From a checkpoint of a small transformer trained on Wikipedia.
Size: 12 layers, width 192, 2 heads of 96.
Each number is 50 + 10 x the weight over its row's rms, rounded and kept within 0 to 99. Layers, rows and columns count from 0. The size before them is the row's rms in percent of the matrix's.

# q: layer 5 attention query, 192x192, rms 0.0711, rows 0-35, columns 0-95
# k: layer 5 attention key, 192x192, rms 0.0683, rows 0-35, columns 0-95
q0 138:44 52 58 40 37 58 33 56 62 36 36 51 38 52 56 34 56 49 64 50 39 36 40 62 48 54 59 34 65 50 45 55 43 39 57 56 42 40 54 51 47 33 67 63 47 56 50 60 45 59 49 39 60 49 47 65 69 37 54 52 51 60 61 34 56 45 25 55 42 53 44 45 50 42 47 50 42 71 71 37 50 59 54 37 43 57 48 30 29 38 48 50 36 59 69 51
k0 138:28 51 68 51 36 45 40 44 46 44 30 44 47 47 54 33 68 49 58 41 47 41 54 48 48 43 75 53 68 64 51 47 40 51 58 31 27 37 52 40 38 39 64 65 51 54 55 42 54 65 42 44 58 53 48 69 49 55 29 61 55 61 44 30 51 41 28 50 44 53 31 49 53 46 49 60 63 67 58 53 62 46 52 49 43 57 61 38 49 37 39 70 35 65 58 57
q1 122:39 47 47 53 49 44 52 47 56 41 54 36 45 34 52 58 42 49 60 31 42 47 23 51 29 76 49 42 52 32 60 51 55 36 43 47 45 58 60 55 56 46 50 62 55 54 51 43 36 41 57 44 46 37 40 37 51 58 45 45 59 58 68 43 47 48 49 51 30 57 66 47 65 48 58 52 30 51 55 64 36 63 53 44 45 51 64 50 50 36 51 58 49 48 41 50
k1 110:45 51 56 55 44 64 47 38 53 40 58 28 49 35 55 46 43 61 66 49 43 47 30 49 40 59 61 35 47 44 77 58 47 40 62 56 40 57 72 77 48 39 60 53 59 47 55 51 52 45 53 44 47 36 54 42 57 42 45 48 45 47 56 36 50 53 30 57 40 57 64 57 57 50 49 46 40 44 31 47 38 44 63 47 52 53 56 45 55 39 51 61 47 56 43 61
q2 109:50 34 55 48 48 64 47 24 54 55 68 31 55 53 39 51 56 55 39 48 47 61 53 58 42 54 41 36 53 48 50 43 60 56 60 46 56 48 58 57 65 38 60 64 46 44 47 51 49 49 45 50 51 36 47 47 56 51 64 49 40 56 79 49 52 70 60 51 56 50 60 60 46 44 27 47 44 29 68 45 58 65 47 66 59 42 49 63 50 46 46 48 45 39 40 48
k2 110:35 38 49 45 35 61 53 34 52 51 56 31 41 68 55 43 68 45 46 48 41 49 51 39 65 74 65 33 56 54 36 41 57 50 45 41 58 44 59 68 71 39 43 57 61 51 48 49 55 46 40 63 54 57 45 49 39 50 24 55 47 55 65 49 40 57 44 55 64 57 44 59 41 58 35 41 70 43 59 45 43 51 48 53 36 53 42 49 55 42 56 41 56 48 43 48
q3 105:49 34 42 44 43 44 64 65 49 64 41 43 50 49 45 40 73 49 41 42 62 59 62 46 47 71 45 68 48 34 31 50 51 41 35 29 73 52 54 40 58 62 43 60 51 64 47 51 39 34 41 53 49 51 48 41 42 59 62 57 51 53 49 74 40 47 56 36 68 55 41 57 44 58 64 58 39 44 66 41 42 42 46 54 67 58 56 59 52 60 53 41 52 55 50 29
k3 106:49 30 32 36 51 54 61 60 41 49 56 52 52 36 49 32 53 41 54 55 70 52 44 55 57 52 37 40 31 29 48 51 37 59 48 40 59 60 57 35 62 44 50 39 60 51 36 38 48 49 67 56 48 41 44 40 43 62 41 39 56 65 53 81 44 43 60 40 62 55 53 66 55 71 62 53 59 47 52 38 44 47 50 51 44 36 61 56 48 62 63 50 63 71 42 30
q4 132:49 31 55 56 56 46 39 51 41 51 47 48 73 44 37 56 56 67 52 45 55 43 57 34 51 43 48 70 58 43 43 39 46 51 43 59 58 65 56 55 49 57 57 65 43 76 48 51 34 45 71 54 62 52 54 44 40 66 47 21 42 46 44 67 45 52 43 50 31 35 42 49 60 34 45 57 35 35 33 59 68 55 55 61 61 41 49 62 58 49 48 44 64 54 43 53
k4 124:45 35 65 68 64 41 54 47 43 60 53 67 67 37 40 66 47 68 55 51 64 41 63 46 66 47 41 52 53 47 45 49 49 55 43 41 48 59 62 38 55 53 45 29 52 60 51 32 49 30 69 62 45 57 48 37 40 61 64 22 51 39 38 90 43 58 48 52 52 31 39 44 74 37 44 43 39 37 47 48 56 61 57 45 47 52 32 52 56 54 51 37 42 55 45 41
q5 115:37 40 75 60 41 40 69 58 51 44 42 65 54 44 49 65 40 61 55 59 69 36 61 50 54 61 48 61 44 54 52 53 49 48 33 34 38 68 68 50 45 48 48 54 46 54 51 61 33 36 57 45 77 43 51 60 53 60 44 27 45 59 41 64 52 53 31 46 53 47 48 71 51 46 56 53 35 56 47 44 51 43 50 57 53 61 62 41 47 52 41 47 50 55 43 65
k5 115:41 44 59 47 54 51 52 50 43 50 62 66 63 36 37 66 44 57 64 51 58 38 52 55 53 50 47 53 64 52 43 40 41 51 47 41 28 54 64 34 56 50 50 58 50 51 49 49 52 31 50 52 51 30 55 64 57 53 25 35 62 35 30 72 54 44 45 44 62 37 46 66 52 52 64 39 38 45 50 38 40 62 47 37 49 69 59 50 54 44 57 46 62 54 25 50
q6 115:55 54 66 59 46 49 46 46 42 51 66 54 48 46 53 53 27 69 47 54 36 66 50 51 52 33 52 60 46 54 60 35 48 51 62 61 57 35 46 60 46 48 57 35 42 56 51 52 73 63 61 43 50 51 57 50 45 66 51 49 54 44 62 49 50 62 66 60 43 70 45 39 57 52 37 52 58 46 29 66 63 30 60 34 36 47 60 45 47 49 48 56 48 40 52 61
k6 109:68 54 56 55 64 43 57 46 57 47 54 53 49 73 69 55 42 58 57 50 41 47 61 62 30 39 67 61 58 56 32 37 60 47 43 53 71 51 45 46 56 48 51 54 50 56 56 64 61 43 55 53 41 48 58 44 44 28 46 53 40 43 53 31 54 55 53 66 26 47 33 49 42 40 50 37 56 46 56 61 62 45 53 38 57 56 55 45 57 48 36 38 63 32 53 78
q7 129:63 59 67 28 56 53 36 52 53 46 51 58 54 52 45 34 69 54 34 55 34 44 71 51 39 41 56 52 71 59 37 42 48 66 64 71 58 43 46 54 56 46 53 58 44 51 38 50 65 75 64 46 59 55 42 53 47 33 66 55 33 42 47 40 44 64 44 65 48 45 34 34 39 51 54 49 84 47 60 47 57 42 53 47 46 53 52 54 41 56 39 25 44 58 64 60
k7 122:48 54 71 42 39 55 62 43 54 62 43 65 68 62 46 43 58 50 42 53 52 41 54 46 69 43 46 47 81 60 36 57 51 45 46 47 43 44 41 49 53 35 37 32 45 55 67 45 59 66 41 55 50 70 38 49 44 51 59 35 54 53 38 49 51 55 33 76 62 54 24 25 54 45 54 57 61 55 56 47 65 50 42 50 49 40 38 56 48 63 34 38 48 55 51 42
q8 110:54 34 49 53 56 41 53 49 55 62 58 48 59 52 42 58 34 54 46 56 52 56 58 42 42 48 47 61 46 46 34 46 40 42 45 56 63 49 37 39 55 62 43 59 54 52 55 37 49 50 47 58 40 58 45 53 38 59 50 53 53 53 53 67 44 50 82 53 45 49 43 54 53 60 30 52 46 26 42 61 48 53 44 67 58 53 68 70 55 51 54 43 67 50 29 37
k8 104:60 31 41 57 54 52 53 44 55 54 58 61 43 39 38 53 29 58 49 57 63 50 42 60 71 51 43 45 32 54 51 60 61 44 36 52 65 44 57 40 50 48 36 36 55 38 47 47 57 29 55 71 38 47 59 40 44 56 56 48 43 56 60 69 48 63 67 50 62 51 52 51 58 64 56 59 47 33 49 39 59 38 63 45 59 46 49 64 51 51 58 33 42 39 43 31
q9 133:59 59 59 44 59 40 67 39 39 43 57 65 64 43 36 59 58 64 38 61 53 47 59 31 50 57 39 63 57 45 55 68 44 60 47 43 50 61 55 47 59 73 42 45 51 33 63 43 32 46 44 59 56 38 60 64 47 46 46 28 30 60 44 52 54 33 37 55 57 46 57 56 37 58 55 53 46 45 51 59 40 42 47 67 50 55 40 65 54 45 53 47 48 61 35 74
k9 126:52 46 56 41 55 65 58 61 44 52 56 59 74 50 31 65 38 56 50 55 51 59 62 39 58 50 12 48 61 48 54 74 65 60 49 45 31 44 57 48 62 54 32 44 54 59 49 51 55 25 52 60 49 37 52 59 58 43 45 30 38 41 47 57 55 47 40 41 52 48 58 63 55 51 50 44 33 43 45 45 43 55 42 51 50 50 40 67 59 47 54 36 47 73 55 56
q10 122:44 64 50 54 39 42 43 58 61 39 34 63 44 37 59 62 47 29 64 35 44 40 45 54 52 60 59 39 47 54 43 45 51 38 59 49 40 67 35 54 26 46 63 46 51 50 61 57 51 39 24 38 49 56 46 60 60 39 59 62 66 57 47 51 47 47 30 42 52 49 43 53 53 42 46 59 25 65 52 32 45 53 35 54 49 53 32 34 45 52 51 60 42 51 61 48
k10 117:57 55 35 43 48 38 30 69 38 43 37 57 62 31 62 55 57 35 51 37 47 49 54 56 38 45 73 56 44 61 40 37 42 39 40 49 43 60 52 39 37 64 67 60 43 51 39 54 41 43 47 38 45 46 67 59 63 49 53 70 58 61 49 59 69 49 48 28 39 53 59 39 61 57 49 61 38 63 55 37 46 60 48 45 48 47 69 36 34 42 55 62 47 57 51 49
q11 113:64 65 43 68 46 53 16 62 43 33 36 45 46 54 54 29 53 43 35 61 58 38 51 51 60 52 58 43 49 60 32 24 70 55 60 56 57 44 37 57 35 45 57 29 48 53 44 62 65 51 62 30 54 59 50 49 50 41 61 67 47 51 69 43 57 53 53 35 55 45 56 55 39 45 41 51 47 50 49 43 58 53 66 43 56 60 39 47 50 63 54 41 44 56 55 43
k11 114:59 66 42 53 64 41 39 51 38 57 46 51 46 56 53 30 56 52 34 43 56 50 59 55 57 53 68 49 62 68 32 25 43 47 38 49 63 50 41 39 34 45 62 56 53 56 45 42 43 60 47 47 58 60 54 54 35 60 60 61 57 51 56 32 56 42 65 50 58 42 47 30 50 51 38 58 57 56 65 53 71 29 61 68 47 40 43 44 56 56 44 31 46 51 44 50
q12 117:61 57 45 42 58 50 66 48 40 67 54 59 40 48 49 60 67 48 40 41 49 66 59 32 55 58 59 62 32 44 53 50 62 47 40 25 58 68 48 60 59 44 39 50 35 54 39 57 50 41 55 47 46 37 47 53 41 51 69 63 54 41 34 71 43 73 68 40 59 40 60 35 47 51 70 49 45 43 56 43 40 44 40 61 53 49 44 46 57 57 45 46 59 51 46 41
k12 115:53 56 43 37 45 52 61 49 50 45 61 60 56 45 41 73 50 28 42 63 47 58 33 37 52 62 46 48 37 33 33 53 42 46 46 55 61 69 38 54 54 49 52 39 44 36 39 45 49 51 42 56 50 61 56 38 58 47 65 55 50 56 37 73 45 55 59 54 71 52 64 54 59 62 62 66 52 38 39 45 32 72 34 53 49 42 41 54 42 50 54 47 66 48 30 38
q13 125:56 61 60 40 44 45 61 45 40 40 41 71 47 52 65 50 45 55 49 54 36 52 52 39 48 43 56 74 49 41 70 61 48 64 59 52 40 43 55 47 47 63 43 38 42 53 34 53 58 46 65 58 49 59 66 49 29 41 53 27 41 27 19 60 51 53 50 72 63 35 32 50 53 44 41 44 74 57 42 61 54 49 49 39 45 58 49 50 53 37 49 51 57 49 46 60
k13 122:66 58 66 41 49 36 55 51 43 51 49 63 50 68 58 72 34 50 41 59 51 53 39 55 58 39 25 69 45 43 47 61 51 55 46 64 40 52 44 53 50 58 59 37 39 43 59 62 54 59 48 64 56 53 60 51 51 37 63 30 48 29 33 60 64 60 47 63 52 47 29 50 68 45 53 50 39 59 29 60 57 50 30 49 52 51 50 55 44 39 41 33 61 49 56 58
q14 106:44 35 52 67 40 47 52 70 48 41 30 47 63 58 50 34 34 49 37 61 58 43 58 65 46 44 51 76 50 53 51 45 46 51 39 52 57 38 48 34 42 42 61 42 50 52 46 48 56 46 50 48 49 54 70 37 38 51 56 43 59 50 61 50 59 54 70 59 61 56 35 69 46 49 35 40 54 56 58 45 60 42 65 48 61 64 60 55 43 57 51 46 59 43 35 40
k14 101:51 42 43 55 51 64 52 38 41 57 54 49 35 48 53 32 40 65 46 47 46 48 29 63 80 58 52 43 49 59 54 58 34 50 50 47 45 42 62 43 55 38 57 38 57 45 47 41 59 59 49 68 45 49 53 50 40 56 48 43 58 54 61 50 57 60 66 60 69 52 35 56 47 50 62 56 58 55 56 50 63 25 71 49 54 51 52 70 56 38 50 41 33 38 55 37
q15 088:44 48 49 39 40 42 26 55 52 40 52 57 54 54 47 44 55 49 68 49 42 60 45 45 57 37 50 51 64 42 71 72 58 53 55 60 49 37 58 53 41 37 67 46 52 55 52 52 52 39 52 41 67 62 60 64 59 29 40 45 42 58 48 26 63 43 40 46 50 31 40 46 60 45 47 50 39 50 43 66 63 59 56 37 35 42 31 39 46 25 45 73 44 49 66 61
k15 088:49 42 62 47 50 25 52 59 31 41 43 54 58 56 59 58 62 68 54 53 39 58 65 46 46 38 58 69 47 44 39 60 65 54 61 42 50 39 41 48 40 58 59 57 45 66 56 50 42 64 50 41 46 65 52 58 52 53 33 69 58 35 37 44 56 43 44 51 39 46 44 47 53 17 50 43 43 45 43 63 56 55 34 40 40 47 46 38 61 50 33 65 39 60 60 56
q16 121:57 65 47 56 68 42 52 43 45 46 55 46 53 57 52 39 67 50 33 56 66 52 59 45 63 31 59 40 56 63 56 44 50 68 71 56 30 42 47 53 50 51 55 45 58 48 43 39 50 69 65 44 48 63 53 63 47 43 57 50 51 56 46 41 59 45 38 53 43 40 58 47 49 33 61 57 58 68 49 46 44 35 62 35 42 41 32 43 71 61 47 45 47 43 64 63
k16 125:52 62 58 53 55 54 36 58 43 54 50 54 71 56 51 44 53 53 35 73 49 41 59 45 45 43 57 44 59 54 42 45 44 51 58 41 45 45 51 48 39 49 53 53 45 62 46 54 47 70 54 42 44 73 51 49 55 47 66 37 37 61 50 41 43 40 48 57 46 46 57 29 44 33 44 52 54 65 41 55 57 60 60 54 54 50 30 45 43 76 49 46 44 50 73 47
q17 121:60 64 49 43 28 42 37 64 56 58 48 47 61 43 49 44 50 33 46 43 50 51 37 56 57 65 49 57 55 54 30 27 52 43 47 61 43 61 59 58 20 45 55 57 40 65 56 52 53 45 59 34 71 71 23 46 48 48 59 55 51 51 52 46 48 39 43 51 42 40 42 48 43 37 51 53 30 50 33 52 59 53 44 35 61 54 50 32 39 66 45 52 50 58 54 51
k17 117:56 56 45 68 46 37 39 46 38 47 69 57 65 34 62 47 52 44 52 67 53 39 60 62 54 48 53 49 54 63 38 37 47 40 45 52 53 63 71 43 30 42 64 59 49 60 60 35 37 44 58 47 38 49 55 54 45 65 46 38 68 33 45 52 59 36 57 42 50 40 60 31 53 33 60 45 46 48 48 53 70 53 56 41 51 48 50 39 58 73 48 47 63 60 50 54
q18 102:48 48 52 42 56 69 51 47 67 33 67 48 38 60 24 44 38 67 48 38 55 48 49 26 40 54 39 47 54 47 38 47 53 51 25 63 62 45 55 55 53 39 53 45 42 71 55 53 63 49 55 53 47 47 43 58 46 47 43 44 41 37 71 53 46 60 63 55 49 44 58 52 54 53 40 36 44 33 52 73 66 48 49 52 48 49 47 60 72 34 36 49 62 45 39 64
k18 102:62 44 48 57 45 46 53 25 48 44 61 44 36 47 57 45 51 64 48 60 34 57 33 50 50 44 60 49 50 40 51 62 59 39 37 56 71 44 54 53 72 50 42 52 72 46 52 29 66 45 62 54 51 53 52 68 43 40 52 56 56 56 47 38 29 57 53 58 57 41 43 66 44 56 37 48 48 36 59 62 53 48 64 44 51 37 35 55 60 39 46 44 53 42 50 61
q19 120:75 57 33 52 52 60 37 52 32 49 53 59 61 54 45 40 46 57 52 50 36 61 63 42 52 60 48 41 46 58 37 42 72 55 49 46 49 59 51 45 43 43 51 26 39 47 34 60 71 34 44 49 36 41 45 34 39 32 69 46 32 51 69 48 55 55 61 52 53 42 56 58 39 52 42 37 48 41 38 59 75 54 46 48 59 54 36 56 58 66 48 43 56 51 38 57
k19 116:69 55 25 61 42 46 47 49 37 59 56 70 52 56 59 43 49 50 23 45 50 67 42 50 75 62 43 55 53 55 25 46 72 43 47 53 51 58 46 43 43 46 51 47 57 32 49 45 50 44 44 45 43 46 57 61 35 55 52 57 58 53 60 53 53 56 69 62 65 42 58 56 49 56 43 58 48 41 50 53 59 45 52 63 47 42 40 62 51 37 47 33 52 54 45 56
q20 098:60 50 59 52 55 47 67 33 49 38 67 46 53 51 64 45 30 52 36 46 44 51 51 69 31 42 43 52 43 51 54 50 42 55 60 45 47 46 50 38 71 57 47 55 64 34 42 37 43 53 39 56 39 49 51 36 54 46 59 49 52 45 67 40 50 32 61 60 54 54 56 55 41 56 48 40 63 37 53 54 42 48 56 51 66 62 68 65 50 55 42 39 49 44 45 68
k20 098:50 50 42 52 35 70 49 32 51 51 50 46 47 45 48 50 41 50 51 50 41 62 27 48 71 63 42 39 43 49 61 68 42 48 52 51 36 47 71 66 54 43 43 44 48 41 54 50 53 55 42 56 48 43 47 48 52 53 47 29 43 58 68 42 44 51 41 63 67 65 59 45 32 58 50 58 62 54 41 41 61 47 74 55 49 61 48 67 50 49 58 49 45 46 56 50
q21 106:45 50 26 40 37 51 50 59 49 57 46 50 59 47 53 50 38 34 70 52 37 68 33 46 47 50 60 41 49 52 57 59 42 54 47 48 42 49 43 26 33 40 51 37 61 41 50 40 71 47 38 45 47 58 47 36 46 67 49 48 40 55 33 32 69 36 64 40 65 52 52 49 55 61 71 60 69 48 55 59 69 41 61 50 46 37 58 56 42 48 54 69 52 47 62 41
k21 108:53 55 35 42 45 41 45 54 46 67 52 48 60 56 51 41 56 51 52 58 46 53 33 60 39 56 51 49 32 43 53 59 50 44 61 57 45 61 36 56 37 51 68 44 48 43 46 56 54 77 47 35 44 54 48 39 60 59 53 62 51 53 45 36 60 40 45 53 42 56 72 59 43 58 65 50 41 55 47 62 61 34 41 44 50 46 58 49 46 49 25 67 43 42 71 49
q22 104:58 46 51 59 50 49 55 58 50 58 64 53 52 48 48 42 62 56 51 45 58 48 53 46 62 36 46 67 54 45 45 61 35 66 41 55 54 35 63 40 52 40 46 33 40 60 49 45 42 61 61 43 54 62 46 52 39 44 47 42 45 44 56 31 46 68 51 59 47 38 44 37 57 57 33 42 68 50 39 85 44 30 57 38 35 46 55 49 58 44 43 51 53 53 47 51
k22 100:63 44 74 43 52 45 60 65 53 51 53 43 44 65 59 43 39 46 46 50 50 60 71 65 21 31 47 60 62 48 50 54 55 53 55 49 67 50 37 44 62 54 50 65 39 63 57 58 48 56 60 45 46 65 48 51 50 43 49 53 51 28 35 44 51 37 43 50 37 40 28 48 42 38 57 30 49 37 50 70 48 50 46 45 56 42 54 52 55 51 32 59 50 48 52 66
q23 105:55 72 60 44 62 40 75 54 29 41 45 59 44 46 55 36 43 49 31 54 54 49 66 45 51 46 58 51 38 62 47 62 40 49 56 31 57 49 34 36 65 55 41 31 62 23 58 41 66 65 48 43 49 58 58 58 49 54 72 42 53 56 39 53 52 32 55 68 63 69 54 48 41 59 72 49 79 60 61 41 45 31 58 47 54 52 68 54 42 58 43 49 51 57 51 48
k23 103:50 62 40 35 40 69 53 45 49 54 57 58 61 52 38 33 39 50 56 59 54 56 29 53 63 41 28 34 47 52 46 71 52 50 48 51 31 52 60 44 53 46 38 35 55 47 37 57 55 67 45 49 41 54 48 48 68 43 77 31 46 64 47 38 53 47 52 55 58 51 63 53 40 59 60 63 59 56 45 46 59 36 61 62 56 55 54 63 44 54 42 65 53 53 62 53
q24 129:51 54 53 45 41 51 56 46 49 39 54 42 53 56 35 44 72 52 32 63 49 68 50 40 49 62 53 53 54 51 55 55 51 60 52 37 54 43 55 48 48 55 54 36 56 42 45 59 60 39 60 45 56 55 55 34 54 57 56 36 33 43 73 42 70 45 52 43 66 40 61 62 28 42 62 49 63 49 64 55 67 30 53 37 49 48 57 47 45 58 62 42 52 49 59 58
k24 125:43 56 51 42 53 53 52 46 43 66 66 48 62 74 38 35 61 54 40 63 35 56 61 32 51 66 39 50 66 52 45 54 59 58 59 34 36 40 61 47 66 46 53 52 65 57 45 42 61 63 39 43 45 53 42 50 42 48 22 40 41 51 55 42 51 36 49 63 62 51 56 59 45 42 60 49 61 58 45 46 77 38 36 36 35 47 33 56 52 65 49 40 64 58 62 65
q25 109:46 51 47 46 74 45 50 80 51 40 53 59 43 48 49 51 45 60 51 45 70 52 61 51 48 50 34 39 42 55 45 55 46 59 44 46 41 43 31 54 50 48 53 54 50 30 49 45 29 62 35 47 56 34 53 64 39 36 39 66 37 67 35 48 47 49 32 22 58 49 52 47 39 66 46 58 56 59 47 42 17 53 54 57 40 49 59 49 63 43 38 44 51 52 52 40
k25 104:39 63 58 46 66 58 50 62 57 49 28 69 45 41 43 70 50 48 53 34 64 53 66 57 65 24 47 50 50 48 51 49 48 48 43 51 56 42 40 49 61 38 45 38 42 41 37 50 50 63 41 44 54 46 52 70 56 47 45 73 50 61 49 47 53 52 43 40 55 57 54 51 53 79 70 58 47 47 39 45 28 29 54 64 52 56 38 56 43 50 49 40 29 55 36 33
q26 104:57 51 40 50 50 51 45 67 32 40 60 46 52 61 73 26 55 42 47 63 43 66 50 46 40 65 48 47 60 49 45 55 41 61 46 53 63 42 39 38 72 42 43 32 42 58 39 63 63 61 56 46 45 67 66 35 35 40 71 49 49 43 57 57 60 58 69 49 54 36 54 51 38 50 42 37 52 27 54 55 60 45 64 38 43 55 55 59 66 46 50 55 64 53 37 45
k26 105:60 44 42 43 49 41 45 47 48 52 53 67 42 55 53 47 48 66 40 53 40 75 43 56 56 54 45 60 50 47 37 69 49 53 49 43 59 59 33 40 43 24 60 36 65 34 31 42 63 64 46 46 45 60 47 42 45 55 66 44 49 52 47 36 56 70 56 68 77 44 39 59 43 60 50 65 49 45 48 60 77 31 41 49 55 38 37 64 48 45 44 48 59 59 42 59
q27 111:37 47 58 68 55 64 62 34 53 42 48 44 49 52 40 56 52 48 56 47 71 37 46 48 56 54 47 31 59 67 58 59 60 47 57 35 41 51 52 52 52 50 35 39 54 44 76 50 37 44 47 52 45 37 37 61 71 33 39 54 41 58 57 36 50 29 43 37 50 66 74 50 60 49 65 51 53 57 65 44 43 52 43 46 56 38 34 50 55 55 61 65 38 44 58 47
k27 110:38 54 54 62 52 55 46 56 50 52 46 44 46 59 48 51 73 39 62 51 55 51 76 21 23 49 51 46 69 58 59 54 64 60 63 62 39 45 44 50 47 62 43 74 56 57 52 40 28 40 38 44 60 50 48 66 61 49 37 61 45 61 53 33 51 34 51 38 38 37 72 53 26 43 39 44 42 54 68 50 36 61 53 56 39 50 57 38 64 48 55 65 48 52 57 57
q28 116:53 48 59 52 50 55 69 44 34 50 45 65 51 54 46 47 48 47 48 70 49 66 58 40 53 34 52 61 45 57 61 72 38 59 54 40 59 41 47 33 54 44 35 27 46 46 46 52 58 70 59 55 57 53 58 52 44 53 57 46 41 48 28 39 63 56 72 42 61 51 53 44 54 48 65 53 89 49 57 56 55 36 67 46 38 47 61 51 35 48 51 63 56 45 61 35
k28 102:51 46 62 30 44 45 71 67 55 57 51 59 54 78 49 49 47 37 46 70 65 44 52 44 29 51 41 62 52 46 46 64 51 53 59 50 59 55 20 31 56 58 50 47 49 51 45 63 57 71 45 48 57 78 44 50 65 42 50 48 43 50 35 50 57 43 58 65 38 41 49 60 39 38 64 45 53 40 62 62 48 51 38 40 53 65 49 50 49 48 32 65 60 45 63 46
q29 117:55 47 42 58 46 45 42 61 58 73 53 56 41 42 51 54 57 31 54 35 53 51 36 48 75 51 55 58 40 39 46 37 56 50 58 68 55 51 56 57 30 48 69 43 40 67 50 53 46 43 44 39 48 69 40 37 51 56 58 72 64 52 44 46 45 57 52 58 43 35 46 36 50 46 38 54 39 59 31 53 37 55 40 49 50 51 39 36 57 62 65 60 49 43 54 39
k29 108:50 51 54 51 48 38 45 62 59 50 54 43 45 49 60 53 51 35 48 51 52 46 71 62 36 39 68 63 50 46 35 33 40 43 49 57 78 50 36 50 33 65 68 66 44 61 51 55 44 48 67 45 49 63 55 43 42 57 50 65 45 37 53 49 56 41 53 34 40 45 33 38 56 42 40 39 55 47 46 64 36 64 41 45 53 40 53 48 46 53 51 48 57 42 57 54
q30 110:56 51 66 56 49 46 52 56 50 43 45 43 44 55 56 37 70 48 25 52 53 38 49 71 35 29 50 47 59 40 48 61 45 57 51 53 57 27 46 66 42 41 56 49 48 66 55 48 55 67 56 43 54 53 55 46 54 53 63 51 56 41 33 37 54 68 39 67 40 46 45 45 41 32 52 43 66 58 57 39 45 45 60 44 43 47 40 48 33 66 42 36 45 47 70 46
k30 111:26 53 80 51 45 47 52 44 47 53 47 41 49 63 57 38 56 39 60 54 45 49 57 55 48 43 58 45 67 53 60 50 30 52 55 41 51 40 45 44 52 41 41 65 46 58 53 56 56 65 43 55 65 65 43 50 56 46 57 49 66 56 34 34 52 44 45 58 53 54 23 26 53 27 54 46 80 65 55 48 52 42 38 48 55 53 44 49 36 55 38 61 52 50 62 34
q31 101:60 74 69 44 52 46 56 49 53 46 37 58 60 58 62 47 43 53 40 61 46 45 63 70 58 42 44 39 62 69 53 48 62 54 56 60 34 45 54 51 48 55 53 66 44 34 50 57 65 58 44 50 45 46 45 49 50 26 61 50 38 50 48 43 47 35 29 65 63 58 43 50 33 42 35 54 57 57 44 38 50 59 53 59 66 59 49 50 40 59 46 42 35 57 51 66
k31 107:31 66 54 46 44 49 50 47 49 60 32 72 51 51 54 59 64 45 48 35 58 42 52 40 78 52 39 52 75 73 46 55 55 62 46 44 16 42 48 44 44 37 33 50 39 45 72 44 42 44 38 62 55 37 43 62 47 61 43 49 59 50 65 53 55 57 52 50 63 44 45 30 37 45 38 58 59 66 67 34 65 51 46 60 46 62 54 61 53 51 50 48 52 48 47 46
q32 104:42 57 53 40 56 58 55 63 57 59 42 45 30 59 49 42 69 46 56 41 49 47 43 59 39 63 39 43 53 44 47 64 62 59 60 40 44 50 60 61 52 42 46 44 47 60 39 57 48 55 58 46 51 43 34 52 52 31 56 63 50 40 46 38 33 51 39 55 42 51 44 35 53 58 57 46 54 65 66 50 16 51 36 41 37 56 26 41 40 39 47 46 40 58 61 42
k32 102:40 62 72 43 43 52 57 60 59 44 43 48 40 53 51 43 63 31 44 52 47 59 40 47 40 46 59 45 57 42 58 55 47 48 54 54 39 53 24 62 49 43 53 56 39 49 58 52 45 70 33 50 67 63 51 61 57 31 38 64 53 55 32 42 49 40 31 53 41 60 46 48 49 53 51 59 53 55 44 56 19 57 42 51 46 44 47 31 51 48 44 62 48 64 55 55
q33 117:47 51 52 57 52 52 52 55 38 34 54 53 46 47 31 51 40 57 42 57 81 37 50 39 49 45 48 53 40 55 53 45 39 48 27 42 48 58 61 38 46 52 32 47 47 62 52 42 41 65 70 57 53 67 42 67 41 55 47 37 50 54 35 64 35 48 62 41 41 51 39 63 70 46 54 47 50 51 49 67 48 52 67 39 49 46 46 46 51 47 37 63 56 52 49 38
k33 109:64 40 51 64 48 48 46 57 37 40 62 63 50 38 46 55 31 42 44 60 67 41 36 53 53 41 40 45 29 46 57 65 53 53 38 69 60 69 58 44 42 40 50 51 50 48 54 39 47 59 63 52 61 71 56 55 61 44 64 40 67 53 37 74 43 41 48 43 50 38 63 51 47 35 50 53 39 44 57 61 51 50 59 57 60 59 38 44 58 47 47 59 38 45 49 35
q34 116:46 52 63 61 53 29 33 54 39 55 54 64 61 53 54 45 54 55 57 46 43 47 67 61 63 45 59 51 50 60 38 51 68 62 68 72 45 60 59 53 39 48 58 31 46 50 52 50 30 54 60 37 61 84 46 46 56 32 55 47 49 54 65 44 55 38 29 60 42 38 41 34 54 37 46 41 49 57 38 48 52 59 50 36 52 50 35 49 52 60 46 51 44 58 68 59
k34 113:59 42 48 65 45 41 54 51 35 52 42 61 70 44 44 55 50 49 46 40 69 54 69 46 62 37 60 64 68 65 19 37 62 52 60 38 40 45 41 41 39 47 52 47 40 62 56 56 29 44 59 28 44 68 56 44 37 53 56 36 43 44 49 51 58 47 41 58 46 36 43 30 47 43 33 37 45 51 36 55 56 64 52 56 57 53 46 36 67 64 52 43 45 64 56 58
q35 109:55 83 50 50 53 48 40 47 62 50 64 58 48 37 55 53 59 48 52 48 37 51 42 39 54 56 56 36 53 52 50 32 57 57 57 63 35 54 56 58 47 47 41 50 52 60 52 42 59 71 64 32 56 69 35 58 51 43 50 57 62 51 46 39 43 53 42 46 26 47 53 22 57 36 58 64 36 48 39 70 38 56 41 39 34 45 37 42 51 55 49 58 44 51 63 63
k35 111:63 74 48 57 52 44 36 54 55 41 62 60 64 42 61 59 43 42 50 60 38 46 59 47 28 40 70 51 49 63 49 49 63 50 49 61 52 63 45 59 26 49 64 58 45 70 59 60 42 51 64 35 48 64 51 42 61 45 64 42 46 39 39 34 43 40 41 58 35 47 72 25 49 35 42 43 35 51 49 56 51 66 58 49 57 40 45 32 47 65 39 60 45 61 53 69